config.toml
activation = "tanh_gelu"
parallel_block = false
init_std_down = 0.00267
doc_mask = true
dataset = "wikipedia_en"
Each number is 500 + 40 x the weight over its row's rms, rounded and kept within 0 to 999. Layers, rows and columns count from 0. Numbers have three digits each. The size before them is the row's rms in percent of the matrix's.

# layer 4 MLP up, 768x192, rms 0.0928, rows 586-622, columns 0-191
108:542470414465516515494483468469488514462541571552555456531483473473559524507542466498478477482456504503420550503489557456481507488529515541528484483522450552571488596557566463461516510545496495468515553532483446498534490490533518562522551536466453491532504512535456581467516505458519519439442480452460495500457534428441500537435459500424488483536513467517491490489581404558546538442594491435546480475561472486520489493532502503528408493480518490585517573498433540531445554527486569482571455470458551485523504527470503539549469480525483475520509456559484540568429466444507492534
071:406510529507516517467565477518460453424423490452493542465516510498545515415582548481428468470573462456505488449526519464475439525497552524459502478484513521466533497492510554522503465552425456484463480412478512560557544493487493460473502500442520529553473533466540488457473558564564531447512493503588456551508515498498431524506445535474480546485548533541525506623511486536553453533538476519534585533509515489545528455510472511587449405514509502485470517481471503492498415476498506446556508508555475484466516496486459458479527525466474596467547445525512436547522503511471539546
108:507473450569532505568506471555523582471536502541537529500510494523502523425446496504527544437479434460464498461517488521514435421494479535471484521519536510504468521523480516499454462431497530478515553485507464453506436476521504512563488563448474520517518515479548512505647517460549468589484527484462487498510496467530570582534444519600490450496479487499464476508515474582473490501570470455538507487631442508487445425522599518604493473504543474445475529512451490476530590481531518579504468487474543506514499472479477498525539501495413524479515482500481533445475518499539472463
105:485529507567508476471521474568520506477404501461515493514545488543495553565451508556516454469476533502549455533452484459435448392495526495519453507460449526497484453503498506516496470522512563501472453525459452564603513505537618497435513513465460542523567537488552579579529565435518529464481494526499462418568523487501451501474557514504524495541504415505500460491530500489544493463499493487483505500468513514549471523474488568501489547528484518548568512467459590534435486408516475514506493496493498539524589538485504574525479523509454496509486477488535457423459389438519497534
103:428531510414510519491587526464469445452558453491564523474492612553482547452499457469534513510433492466488495502509530475490448554571443527487478483419504535505485362495517519486473483457457501489482471592475500489440494510520485449518468457528498488523475505421488495509491486519476505542495514484544487501512488520506479420430584505455522507566555522507537464529525459548468408485483479498528508553495447481558489497533498507569493421563380550507534451526501529536493502522576458537570479517503485578462554589486494460526501518504475521473583495482500508459532513506507498440
091:469535486500456508466514555497502458539447457472519553504505520483472570437509513529426446483488472532383397489562468542461460534481546406505484491527559546499522448484525466444521447508495494510462514539483502469472528526579532544473472492494458551487471543535524541525492506528488479564507548461488537523533551524408478516431491499421521527464576460577546476465523484497524494617466542482465526527520506516539476490503437516595538376484440581413453504493552537559424529499543524508477556541530507537518526504497482461479551509497507480475500461464446540490531487499501524507
113:547526598430520491488464519474503528550561569469452512484476519504542537527540491494481486562488522445472548450416491539513488434508571557473478514523569541537465524514535543513562455403499526441517504514466422519476531408549513565519483515534471534488507470473517493504482555479487493508470529517515488490513572427512516494527525477537471454492489488521495520516563499508540501490572505381525544491599527500486483405447534503547480507490535548532503460427476566439448477467466517516452485470467531486549512508451450500493516513564530526501491467500476614527398437426540541513
095:469519521493527510538551507515564533568476562517507545458465577514497512504459557467460445502491506429462450502516475564506483472521539487509466543515500519558495536542465488542473454528522479458506523438429468500515492504541513547500490499416451574513478530449520487502481526422482440547556547465472502534547521484456503521536526517520543414492460463547502609459564435599492567555535507451440516566546461555526414422486492545541550449542499523501490494441497525467480521494463484531535476460472555472503543502443498506498582477530531596406471489491514552535479459554512562465
110:491519541551477554561497536473530545496487541581539514471515493479580526514463459537519475546546490514446413463563523435421546478518447536449530498495424543548470537473496441477450488545520516453510489470477453501541469486570532565462486477454465528458535503466550490562450488443503496517445543493455491386519470488462497555445515511580480422501519515511459473514579461490519464453549591483476489577585485527507443479514541543578516512481444477574500526539455478509493574490425497571518542498498563497507514458442513540516471460562522477498519466513526570520510507541492514547
103:520495451464531539501490380521518542497527529498527472471436476466544512460533507585534531533524546541489470491559520478476483484417504460562477498481452458511513529545522492520420533500496475468520538493497510521520509471536463489460507489426477526578552468509555601534572496495471504462489468480443457500529461407422476438466521520556493449493461476564486483494639478539569487484454544464477524566610506479477489473494463462502462548496523497517529502505441484546497600502521552496473513519519491541479530478494466564436583525505538525541546542452438523482437454453510454540
095:498602460525517490570462486460544583494516506544511525500496476555544519521446489513518569531429493480527541503521463472485494419475458478572406510520504438563373547492507548496534532497488565489486544540491383442504551461465539544545451471530523537493493528467515524483493465474497465451531542473469504549493506558510512438507493536507572490528523487477501589550516417520514464493459507465465419541501496520533529514455523539426510507456520545472479477459509517498475575505568543507570493441525607531482488494506524549454493429503511505427452459494459500524481470437443531482
118:535547475560568538539449509514542522506482464539579497532487487483489549543496471478579512527435474483513495469556529499511492495526450528520477481461460487518441476541565495545444514460522532505510490493508453464541481487481540591496568513366449518473543501457483505485552438512529398565494546474435514437467492528532589462524546605552519486553455468481515531463498444513487482474549542505483450471530495508497453490515555509507523522552510520460479543498464486564443555476515453544507600474486531605520501515463478506516439497588415545461478447515500557471491445531482459529
102:521508425457497519454463479585555516531523477451475474456493495539602492469444537559460515494512518429465484490459473502416446554488470537554461491428455461525427542501530496472489475543561540515481451546476510533480584527492468545500492529499459535536499600491434481529504552565545489472496515498526509510610485555486452502476448480461549497481570403540561525493509505554573429531528501508526500519520472541518518470521480534539483445468460494517451431417448507566415547512585516482491529528478557505489491488472544478513589533490499480484502501492500421466437448493487487517
081:528486455573523480501480491531526532484491496511522535596530523486537496504424498507526517476490400529461513494432456524490515400510478493511468542526515510531457542498504519518480518499468442499496544456462420561578538458553616485447496476503419593556562460578551504492449470424558455523499508459503536512501560479507488489565553524560509526545435394519510497460477533491507569520497508460482533491472527451502474534471514480480572591474509480463462485468525504466456479405509442510447437462480501439526484574509450489457467502536511530537462460431511503441504470468521459518
094:501511532486544546530483423509516534497434523488523493472494434482573573489472453483540506595505457469477385453516466513484475377509436492497487521526571443517467473490503585525529494453526559421502527528456461517579610399559552564486493519463490543490558465520542522506481475518486502486467539527443496464479508486465441524455540520546475459480465505606482461539549456475550449477536517502460425585480487505531500440481540474557487491495488502529477499473439528427523513474531566528537519516498485526520541549457468504491538481555507525478537446517511543502471457447514457499
111:535512474470488505493492481495511481464515535563520557536542502416520551406522514583484442504515469527434567488603488534445435505466519430520505507477456528464447565545527480506486509488470497488499523582504542457505486469527485471492478497414526646515487501507510487494475524374494483447498466469462516508510537456428448560525607502556526437492492486538428469496565461456513492485511559468482520543591526509492502501551491486537532441463501495518604498482435507565496523473520463530539506499538540465493543513489503463529516511485565441525531528442431575501508484490519468509
110:400468546534531554499517455491549509461512459420513485580496493575496610528479483486579526522494488520506480411502504460481484509542512549486502516476526463507437519458530526514447530430513505480456465492485472432543486450508465476525435528496450511473476472460507552458555441448507495536519525397543445481489554508540490518536525468560506494583520465501518502540489514524511475477522621540537412546541496438507531466459508492458552501540526545520411476440457553531503534531480459495528480486571501523528439520452423472540463500561449569508513493517526547469532523467494578427
086:507575531524433518544514590500533464505430410571444484502538481495562549519488510576402467448511472471447470487477438533473501501405505560483476505471541478498490572491457464547544471495452476508538528524534455497493556454554497507497479468529471513472513561539465491544465486483514530479544510491484540509460537532467428527420456551497466474512529464545475515540614426512509457514477532437566552533528554502549503492504470503509460453556507510474450473460560495456478507422486559587558545430503522518453496544520445461476488498546523467469484441442498547535472555447471542507
118:546498498499488486494522404536543536527473572513530526445565562441493521536475482551532451458525494461488513505517478571454523457494477429441516508517476482497460387493516495507529510489443508471511600564470493467495568404515583534546446467492439495546531485465537503512514524472393446504487549506483515476540513535494507463518464519528595487476522493527537528519511530486538475499459507528441478515471487517515454472445507483511482507580469496462464480455503549559476565480628569576529545517526525431477492532478479528450491437553563521458486508521468518496444474409436546466
105:453494484522482493453509553563492446513549469506509532542516538505516525495505504530508481496431437514505423398517505491491456518482528522524530509507496540608487458443518516471513422560448556492501456470468497417443483461509510481456463483512546502439525573436503476518584466484450462542470514522531522434543488475477508494520547557554550427501485501539500579501510507480531474587534652477539500466560536494546479464489519535480528515550401584507477440476465496506440498532494498479460516477537543510482525513488496456517493513541468491500436539439490523373516513525468539417
102:462476469473539472455492445418503468490516546499540547553497479504499519548475507484529514407562472419475534493476501519383432446535542486451436492539498446557516535518505531476544519519521573492500550462488509461538547492463497505538606498533465530496426496457468532508525566466472364514489531499521468530523555464540549583467475507464489519512529483515485521481542496531519481515561537475513532508470479474486504503583456482577465519559515530547507471378487484522411533481516567439514467532528518489485468564466524548407489524544524504498482505424447504534473506472441550498
104:500486432469448483508455548513525440477536548511581498545458544498550497441489472557480488531491552452494532446445536544556511445478514553532487522525526524566464451559613497464517435501469510479515506546481493434421513537495530533551478520491436425528503519477430448445444518537450453513448485567497504557474490530443470458506423500490546481516554517502546544547579426564525462545495486437517469459583435512526518505590501522552422488455516537475450464468560519583420475519516520537480470506462483493529539508458489463475542498515497517506486480433535544552473495479510487546
100:538461516518542507487520371516465513457502523550625528489485525469530530405510493508530452510487554497528506481407552531518488481525523474486448492482480482545531508523464510501491568471529508508508467492480434490490489481538469550477503556465445514551498408534542490490559526467493516459522475487468491499512570423496551483517539496440477500498453481511482508520543370579588486544566494521536417469527442548499496517528496455565484494496531516460533494405526528612453530467546532508544490500487532520480509472475433477459563426521516484482525421557507538472455474423518480460
104:460462513533427524501483462467525509551486611542582473521485464512562566564484499529460462481531487474489455474481462519492494511519472530493483517474519467526505583553456496467543486521544573497575451451483454470548542486514531511471509524507481521464512542514537511514516535457494510431456542421463500493416466528427475567395533448487487474458543484554548461525528492547512509496501589463472465521503515509535437431481519487507444518510521481515431512473423542456461591432462607530500569504455516573526514458493469543478491423529525520484537497571505432474437495440516514457
091:488515547512557498460551476478520469503473587540531508532509440471561540514438507547480474520514465494523531467460509569509459423526496507490483507515504485505535565580447497484476485464553482483494497515498445538603541453503515559453526492455480540579479434573530449528476557480537436508462490536490494523510512446457452567509535538539472499585407484508477451528536495506542464504560533482436516528539455543506456525504547439518503473479545441476468530415458572490409413499464513513555500528463526513485563530463458450417575493531508523561488445492479474505468455412557502541
098:474547508521473500469557463512504440467456606533543480505545481432567552500481447573530472472519453491466554441528452551543501498528586484525510516549524513567440495533498527507551572537474464481495515480498522419495551525473498489573498412524480491476425467518493470483483475431444483426480493481522504519551480530456503548576487530461540473463546525511470532498522454509556463535499526531527494467536490499523501460582471475544473475505514550452544437470481509493417548472579517559524557557520487460445453543480429476451480475499576481566437429536499436534520508479473598474
113:468513552461440508503467524521531509487476575487550489520558458541557526491485507515502448519603476435509497417515419517504500459481509531438513538497485467525453445532483494502511525534507557456529494487401499458591508477528501497505460509469479520462528450498481476475548538451513498473449545437460496464480500466409430534516462483555552463442481466561485526560560498552534535519469495467526479516498512542493541496548528523582463583502492501497430497517399541468490581405420543548538550510463505494512558479472455508476532479497524535465483456600500541553447497427552519565
109:543490491486541512506475495548473536564476514509482469494504534479610572477470528520493445597444487525546421475511445550496446534459512471543507513444508477557494477498538488472480433512497497501510465545462452549492617538490513558527594446422449525498579527521490477473455502533400495480536544542410520451536532499435509532478500538564515499498556433532526509472560437479535419496519507502504561481515496551496502479475468456537506457487502451500439473505470501563430501493517540571502551479478529539474590489491447495472604479504537466473500530458541517432436452517495485510
086:518554588454473486512484485450500442500555430542493525496572556472469480438554537477495493578525415474443530488490514495513473481498496541457516529493471518541460434470555462492485507534462504489536466531489416561478559487525600521576474442449521606512532489478545500452478542520498499519514559562454508453518537517484461502527522495562620463548486522471435458549516532491493545441445515411452564488520474454517529471465453490524487499460467559462531488493405563464416512435534491538539487576451539516482491493491459518485489551505545511501503459502461456518494445443520506491
106:487478519526467495463504507466458492495500401403525493508551501513470500575509481454477499506540517441452414401440536490521477492528475461489513519515483529513454464510522414515513448530489533401472462564430468508502462514513530511502442535531483474484479590459475534486483509457475564500426567471504464516512531514458484516492521486496579452482518496541477530477548536566495482501528485466462509560465445461566454496478543622538484552531420514527405446500461528489491530556433493559580513488506572515557503529480535498535460465556575512523526515548481494515512512386522534513
099:483531503501540497554471441533583478495504528528494444448503486519490467535452465557536529570453549478537448471539522538548455461487484420559474490445497443522471477561571483513450509412539454520469470458512505431514487503508505508486487474430460548540531458454545488557484483523496421494535561546478487455480473476502518497550535433557516368505454490511522538514504489528529546471491544482455487520561543523478481542500485524418539523525446510464469437397508525535473552486544488586459497555493572615513596474486497496499514530510526495520468423484450531522438443510517499519
095:594502501532517513415496452483488525467442472446535485502548501589473497537476500428473511551540481469499441490517440524505519448461407462520500514526572482461494463524527513537543406444509501523486532497465453489538587520568563474503498431474432459569537447523531467491504545480546469557457517507402545468480548514478460541524467467490510448556504443524532486532473467492498536490502483474482576483473517566519508507433539555568486478482521473429443517443549522462521487563489531581491584506515540496542509451479469528481571488547514480458548504437567490439438502452507450497
100:416493503566516479581549525444525535516462511519483507483535473444492542396457537564471495441498429511508514532432477478369459502514552517511430514533461527528457557486546505487524536526547488453506476496503549500541522464539470519562542538485423475460484525489452484457499501445486434544496531505516474545499575507549496522479509503537554477510537495498503421526613408559493451583544473461546469443505373482472481492566436535524503483535468523616507515468452516531507470471516528520503431509512524496494563577497487501528510488507452506519465513497492451506505519464544495487
113:481489495530553512538504465551483495467477498499495503527507541542513565522473525559557535491390499445518472510534521560432383492539526541523489477486470459528483447501514527475431421495512584497495494482457463462522507399495496508527479516405437462547529513430463532499538522480469435452512564513522469476515518519487512437439472579496612523501568497489550512548551505549566451476528515485579384517502500531610499475476489532519507419507548535547546468477441589544478505507552480520532539493505502493560514551488529520500534448498522504491489551519498492472485447533462486474
094:460477540498553471496519472502399471446541518479460489439474461498573506498498533558536422477447437435407527442621525516467548472526538486537457533503473519565525453520502538514467541513546534493508544491442502469574466396552525463457470550466514550578519491511468564536431502408459435481517474482543506530508478450464468514469494502561559502483459480536485475519539525496505516515499523486514423561488531543503476504436516544516508467554450484453481543510426524543445524509478454467509544531456499513585489459483497504508448476515555491462487506540448610537493456521530522557
104:455515483498544521507510448526500576462482460522498511472573556487551530504469527517547441526431447441467532537527447465405433512488504520517431486517465516499478474432521563494454518505500563468476461500436474520511490466544568547456511519396517519524501525404461561493503499479439510466523534492540478486585518481526524476522520609491579496491509417532498478496515502522543425530583527487459465504515473543570455484507494561519522487531443513559485518543456512546490567524549510513459521446559565506542552505438530471521475385526480497461547503525410542454491447495493474476
100:478460488480534482415521520502469499488525465421536558457490528488547646407517510479490488530493445525445473430508533535434507513528488536522489520442505500507502445489504512567460536508511494484527465514505437559485511494577493455545458534429488521627476523483483509502496497508490431487476532523548511498487540424459453386448498502477527477454553484544471417508541484549536510571535494458514487496533479546481479455573512519577516423447478541508580479520429546556507479476590506498465477492471564495536525490458484526444561532561522474450521543491475487466475458547495470494
# layer 4 MLP down (transposed), 768x192, rms 0.0714, rows 586-621, columns 0-191
109:543472507501475552467523495498481473477491518499512517509486530503471496545501524480582501504430511462491495530556490433428544466512452581483485498480545539452466528486511532500468509518505542492523568403533499523426484496494541454547455434506494480438467456454539474450557492495481489508455448491553543582462546464555463523482471482541465504505441535381516463544564480441424499475501454522532567543488444482493453554602508526456469540519519484450476541488558461484542536489582497482549481453545458502566491553456495511503482423446454504459496497413571542493475613494484531565
070:579460451510615459517529493561499462416497532526501545438423502520462417492495465487466504552502521459507478540529528338506454508547463509517518497558518435522545504544511469547533551451505483570517476479532509528513484495531534467458497469450447469558472547542477520452505396544487480533564483525521531533475489553522509538470436543565476501538480515475469526515463481511495445430457498528522441505420472433521537535507471479437539507477558476464560527497558478463528457516531481523471541456491459472547497529426509494549429516511435543537432469520537462462540535526497532526
102:432481538515512487512443507486437455479501511479465511459475472499536444552567503498548490587563515569528486519424502567446472488494499501473434521471454531519494436501449556480502513528491463533502503540528509481499433530480486533480444531483601453503473479574515446549466514493437536516445496483515472545439465524473463429508524503466533505511536499515549529456488493532542515595498505517490493586430506491430476485480466442462534561447558496512560424481525429537400438469430490539493518564528463496496526479497532493483484524505608568558540454554444539543577432492527490492
083:516532480504467465512566452461530561549555560490416503465505461490522526449509510509560467445563434519499504492448456528462532411517536532533474505475583541536530475567503485505458451459551549486529496513451473456552476484581544552497575589551450472506524473553526534441515494492544459465566492521418485474485400514507462518555492512590493469437507524440518512488500526487487436530551511503466589471459482531498473471497478499429481488533445567455416568548519502495481481438488451554554492553526486506492515542509484467495523545516511446489573463508463454532527433459443503510
091:451538479493488499501508463500524526468497541581481502430546566563575479522567525521446574492473548454552509521399494573542537483535474490446510477523530473526469487518557485448540455474439498495488552532548542484437521580459489486543509439492575484410447524479540476448467534545471514549469503480449488482495482530504520463507524542416491466523435494463468505491478533457517426426533528508495530608474506536477431531517526464600481504455520499467478433445449524549502450502547487526543482562491523527446537548446511504484513494551529496467498474532422463547471484479441592530
093:567453550535566498484498530515427498507524457441503469499495557578560452485494490491384498514463471510512493523510516495514586556506477512552496529523464453506440508494528583567491614455545498523517518565504423608541475493533472448450509489487480460517544535542548459581531508519505510459505424470498537473495490449564478504460533506564502524469543481499466527514416529552506538471489436490408501532565453595468434508470511515506516516461567487477504501526429488497530502503497498481450457462446461480482525516468485465459447404508496457485529579487454544515526506458478442518
106:523507400473573432508428454479495502500504519519542497449521500506452489473500495548525465502474497514467530513501461478453510481600486475432499555516422463529461470533507532436512542498460472481511468481485493527539476508444485521504538485449443512580573553497585453518535534562463518451417551531474536515521532529549602509490498547543492542517459487498524517507470443447559530547515451525480475499545520502337484523548503482435538546494483510554463502457455407533515512494461465531533507550513484402497498527598482484544488499441460495482563514516437503425497512485495528461
105:412475531517541440483451479548459562531519567488446536424415476527468447456462536473485513524527450504532510517498470550492536511505581488506503619507487516576462527534444524549451482509459509477551473515545497525420476506459528470414446576432543406521463429557503524543528520500447548576554553531518504602502489507498531526500465487457549408513511543512510527474450495474482517475540516486487505488491458485441537445497462483517503489554460505490527473535480567507515511526526494518539381472448491488476518521513454413545476487415499566473495497518509505486510507553494529547
108:486521497541488500458466516501487459489499509526477541535456447553521510391518493453512422513496543457466497529511534556537608473460484558435458488493547507517577458458544546494571498502588568514445420484458559480543506550441502504562427474543544494501530444507572475523425552456487514533569476517538498473527484481522364524462446509464486487467477458440512511506474498477541489499507531507431440473508489481479476494500498527494510497555570524469466514569460428491565480526497507594519549527402551515538528536499487453487493525492501499515516452545547494503494419444551453490
110:525485503531490527473504496545561551496472463544486453426434447506452518496445562451443503557468568557498424434505520490560452482468525491533505500550505521495550520465553497421550477477435498528469502483555485486528489579535459422547547461434455449556494599429539491479495468527460442515471498482514495491502495541520529472403453526495517483516485558466477550516617531541499556551480531659392481524492490476472529512525459510489497457487450498491514549427495495512503483499473530514572548512478524498469520503458447528506510518476555496577485555470477486538480523482516481524
106:547425575524531504481492450457469529506495467463530491572471511530522478574450542544480493527502494498511555517490464495480452476550508465515480499527464451495624512480427446522521495534558570534495460518491446539544537507539499453448505488496478536490481490599478478566410556477476515549561484509539550519461539500506500534492518520474415572515557519539528407463506539462469530447477528500453489532490588503454560509467467488454486447536505457455579570431497550500444507490451479438516530478490500441545466450447502535507509533519491426540520606506470433476481431535535467510
121:489470418479526495552511498484540414569530486477513500462540548429523478500471499546537434517476454478461468554440488526520486452484505481547510491481492434484554528441532471520470529504503503495455544424513487503507495510429550556507540504458393597498422581569541518519547556534524496530496568449450491528523524534451514570432516448491484424532512482533469544479523521534427486476591451512490481467593479498433483500532484479466530465508502528497546472547434518550491532476427566572466487563457522504520530494506453507514481412508525450548485573499501495419555537497518508513
097:502489533462552503501430481479520501485488531431524538516478521529491467545610453443493520496553542474473472558486469466507442481449502579378515495513477597491470511433431528534440456466524477452529521490466540511478490503498473543506487474517511615485488616469502525548476535484571469498482494457501504528405483477498505483579487364514463504466464484418544471491513522551498530500495506453433488534553514420456489488530494491495534520471539481469498522576526495468502504533484565437516487530561552506524490566460483562473548494519434503467520441562506463496496570517544476517
075:464530519444545497501410605525524564496508459477474519489572526487514520428507561478539563525462472520563510434505469556498439513445526522569474491521564545513514506543476493451542498455467575537501537463534501467466499519498460525541476475473534482448555483518488524475369481531510474501519523504452535532548466498487466443510485519525461445499542529464440517496463467543475464535491511495421444466556496500478485442458557542618495443446478520459442472581437499539524419524468466519547411527465473601466549489520535500516547485528482563503504520491505499566494499507535455556
101:498454460537557479462510439517518559525524563454512511445519450468450524465534524442489483587543497518495569511544561457517531496522517505480519545488497509476557481504512457511452484432497483439540451523504492568529492441478545532515514655517441471515424494502516506526463508542522482514563521525525563498433501507504553515507533554498546530437443561496508497488500417481450440480520445517489520542474487450488487447493536515548502462511457454509459556569465553498524474472450517558573373490469543469488467521388435532528515526506518481509564483552499434459442507551546484475
094:495508460525525494514584511494498544461486540513525529478462513417515528474486590458522514601500506503500574519392484450510526495408506511489512507464499502496481503550496456543469594477499496529490572520508542501593481481548453439478515481484496447520427514507539462525520511479557489429467466497473617509439512508510475406425508491491437462559521495489487446470523498536545460474447460491487568411528506582490475514458471527466530566516455520428470476511449494492533534570481489493514467506537562439488580547429573520466482506497499486478458552574533451541460523494484514498
119:511417508442477503560502435479539445584476462557551528492512527515455516530413469497440500544446500534488431509506510499469504494508551517437460507493408523548479534498584528439514493493543490522476529551523466502514519508478477460503516549525557520515421531543486537392519530549482477525481514491540520433548456480595476453537492537469483521489493451497546502454518425480498440559490506589503530450461538522452520509533539473564486525466464550514444551553514534493531525592486488512486480520534567461375467476409498456475480487466549525536539504509481475555431492538437516544
085:514476466469516498544436465550507511453483522523482498492469557487545512555502537509446480478542547441568553526535501447498444430556528484496471504549515485491474489542478469565511514511460548516462458436546491555566442457507406448483550537486450452479549521488532477474455451532514485526469499459498506561576474519525455512473524511421493565499563515534494489521504446496526522430556433478439488466522543558457509542484473453534471493533455482545433572443519449470547427479536479446513424488497502560629477527406487561528539508500500523470597537484528540526492546551543491543
116:514480448487569514491563497568476547483463552546531547436483526473587525522470504547556464487471459501531531514476496512436545533509500514601493515580449465448506536524514531455489528483511541521529501525453554495525498470475480407386469429465450505482518460478525480514436496587483503578565530519509518497537515500496484537466495542412531551534500564441519398533515535459441534501500482472500492480441509509523513527475446496546437503500459431560481476525503513469468480462481493500483441547497498444512513525448414473471556520553521518513425572560394486475452537483565497512
098:457492455517496503490558536501620540490444493449501489450504458462414503513511518437457591511501543487492541497434469521477542490546468521607579508479478485431452621497510505482573527455528552555516480502464501464495478480540524507554541574566485425548461456449496473465461513478512459498547509464487478432444536493518535469488510478463483555526495473505474548492538416537527531457509472493501489571492444492544414490474490503485474499520541526534474517532526505468457513408485553516474540481537517444442550550609488490502584535467488555481525488504518474547513501450554538443
111:496501536414490522549455543526430481475547488503487540469533558452564438585512489439507473477489497482486502513509472499565560502447535551450524496506478559479494529500534487474478522447528500539530541544466510497489503476426555548509481528455503531489490536461576462564492546498511492549438466517475537473432539465484404559540378520464494458491571473420524522561521411429524549484510515470485561517541503518441459477471530482528471529440515508408527534503493461576504527585490550523502429526509462499469471556484475484472430545422514531447465493481510537470457484487587542468
116:486511520464521512474462507491478473497437456490519513500485451454465476532543506514431540482496425469606453437602460423499412398504531524435511510522452527506510523497448511553539507488522490493555510516509549503489439496437510501463527499548593456504454481457568554530503555419511435484586465505474552539546527475488562475489537510490443561413428498503526491471555518480588485454541464502473554482483502530510478510489484468509556528570538522496460499511562470520469536528427469530468455444533458518475525502502518582510445529480491459547485513510524494473568498451599543524
104:532536452546471520483449552472522523455508508492498461540437538550481424516509522525505525519489498583522488489518477483497561562571531512541529517421513483568509507453507498550504525440432483559505552502535457437479471495464397471504484431471484440466524519475534512529487457485460528498469446484525489532546460565538554508429518514455505488508482518475449579445466511511486481521463404496462422552500492472476487575495568527535493441525522506470464519489519463545602525455510540500519523541535549475525579502439477433435448566506518477558492475539615504521488533560420544443
095:481553492454482546509505500547495440455534549524465495498383452499482518424438513512412490508454524464469479498604551544481431556471493572507482506505548438466480437487475475502518501484473502538486587389520520505494525593517471536481470492400488535503495415525546477513519553529515608462506462494512468498517502475487489439536475550486472506503546564497494520497509473501433445485509549462541563510544548501470467591569481470475511500483481569491549446513521465495501531478415526461469503433489525525470516531475502509549393459519455509545508558529554455526542545525491497496
092:457520504475502499511515496434539513500388548486492491502506514488468499519517478454511529480448502554568494424482418501489504506638471473489544510474511557514449534449589526421552474469523461446519509518552497470496505573397496477620557458434553452504472480436459440494478470490499490508448494533469429539535474544564446451556534523499452510479541476474489583459469472493504515560556485543448495506443497466463475480540486509504502504449545485463437519507532513472492502513563502522570485581545535450426564529534508493533472510530526591529541477495468454505483479487491526457
099:498470442449555509494414510479474512551499563497535520543479459522503511527470479475583547510511474443541570505393539437548387460475544470444583519513575470518463473457487472481469546527540556554553581446464505501498491522498470472474563515514395465515506553561534512467583465487554598485526441529484514461514502455478489517538507483559492540524536521536500460498514448475476559511489521516511521508530458472407461467502435474497493514459502512532454505533450472481497502493462562445466490423468531544526468506480517475539457557511484466479521553428501516485525468493501383538
125:419475492497438553467509533534494523438495511546492537612503500502466544457556496510513505519450503516509522560597482458517427503523507525496476519515572558417439486503614488446486476477537467437491530521470504482480530518463552550545507517483518512480489433480512433441497441534492443481557496460504485504457482484461454498526509523495476475542519556512583530502553461553487553588537498506450445489490532470508506506452548475554531538524589527452521524472473484427435556439380511459497472517490440467497432428483449473439528487515488588497524496514523541533533446549524509496
096:483473552506459487444523419489499536530455444511524508476545527567478520524510527528472518492430440590564490503498438506579529489527443483521540498506435531528514495536533575423421500535463466488573544435536458588539465531500426530541527524528531509499535465550453523495475522472497503477525472528454534411506534487442583477507502472510492535565483442464493568492580478478526497540496511538491500504479504486508542492454575460568549463481501543451467511571452471459560488484452473559503505451450464472494499498448511455549531448505504510389509481398504578515482475520463439544
070:562513479404517467545460552510446481487495513436462496507514507492518520511544515504507548518495552516521431473553465564472508512502534433545539548532471488526539417539483491411421456385467529523522566528579521519546460514478541469557462521498449423523497476497507479466486501473475480506455489442548499565513567531556516455461477531521569523590475443457541480450416461533561509534485500567535493510470501487521470469472502479537421501507461515534486446461494564466504519473449511469523508503449537498559450484603504423483472517515504533562532418500542479409487509437481517505
118:497462470498501480472551468504460534507518469534509514509504430541441488473513525456447548458496508527477547556561447478492465470495464436613494507451490510471507555523462548509471512530545480492513364425516427488479438608535587545583480472425485480546478483448489576529439527505529514520502505484529517416537495457553550478539553457557597497528468443430469510511512448527470505475460463533478495456514495505580453571526558529493534498479545468486437526536495457524542522429601501528527533496552484482551459538492475529493492495531514489492525484493472508430509532544454498484
076:538486565435502491462429551494452481538549479419424485474508482521481490476489536478460528531484478462490482415474482601501458550504553475551493500518589532513529586485437541467479500430500549540521526534506529516492515485563596532452488487433509461500506481528520437520472504478493569407501533517483513598528481486470458520463554437526500426533504580521476546511489500483461498450570495474451534497518485419435497471566598473452486475559546514513601507495490487467414508461469507514498463454500452468519505449501530504467530529450492467530477541501578527502506518496577499453
102:482539554497472498573437486494516479426513484461463474504474515425513501408517465497508412432492552499448489515474476513489472493456523538512512494504443531538481478555486483493454522530500601564515626525484473504519456504591497465533484525567455484496471494454479490498510453399539516538525474483542550481503529518456486504504449541498477436435519524493456562542483524564521487477541514503519439531471501476544553445515445529491503445525517510577518464499478547511543529547522429459535601470409548462535462521520534430441459496476449439490467473534521512586464540521570548560
098:483529519377482506528516514504541543527569503450477455458536496402492442502499527481504469526499488460494441506503521462466455406516460498498544509513475402549524540508474476447523534469531567486484476471560504416510480461529559549504522431459550469466543513493445532475481443573478506494487511447494490469571500510569468594475471555494455544572441452560502489419504516501462536506586503521469536506535468479502559506466488475513472504488477550481403430504485490469526486524515609513487495547498497433547531506476476428494564528488489556552462516537535503512528505589519579472
120:502447535504498501509503496491527458509557510477540535486539438463457433488484510483512466502492467441542450539462566486491476511522504479481529539486484537493562474457438492525477478609513472546470527462404451488567449469506435515453445494447488504492506505528456510496453539477571470522536517436516497566520525530503483509506547494570418546556498403502494512412483575456460575515500485540485552527535479504495457605478486551515508484401433491460486467492555566500555481498497437420498540483495508505527430555463521477537544501529484502568512527505500502629581538531446520478
079:432574502530528495519530473469495463529558566438555473491556479439550549449566465489508547522531490504567526530461470603511470523472450503448513511516544530485468553448479519514504503448477455450479541500522442461496344534462461546525466467541515480475523534543448499406509537510566553514531506476474501495454477485518482533537543509518533472566424552494495514434448487525525525530517486513445493563452557540477491515528409531452529563528533519494426478565451481486505522403505441537441423533502530511470551450480510511432468554547458470524488501501478468514528522490538496536
128:473465525492536466518532528571461418539524456491464517494488455471497522414533536502471463483531456625502470457537479452487506423564483525514509533552520497493516485518450497520503498531526548546514469581570467594454545513469445531532498576551525508511491485537480490415524518489460477475551497542537490484485542505511495536511452537525458509510512440464442453467574508482448540503488513548525492436446478459454588483528422482468504474492552464529588477579474439444511491471451509482599511547468529472509497534550498466488434524513515395516507431525546421425463470486505483476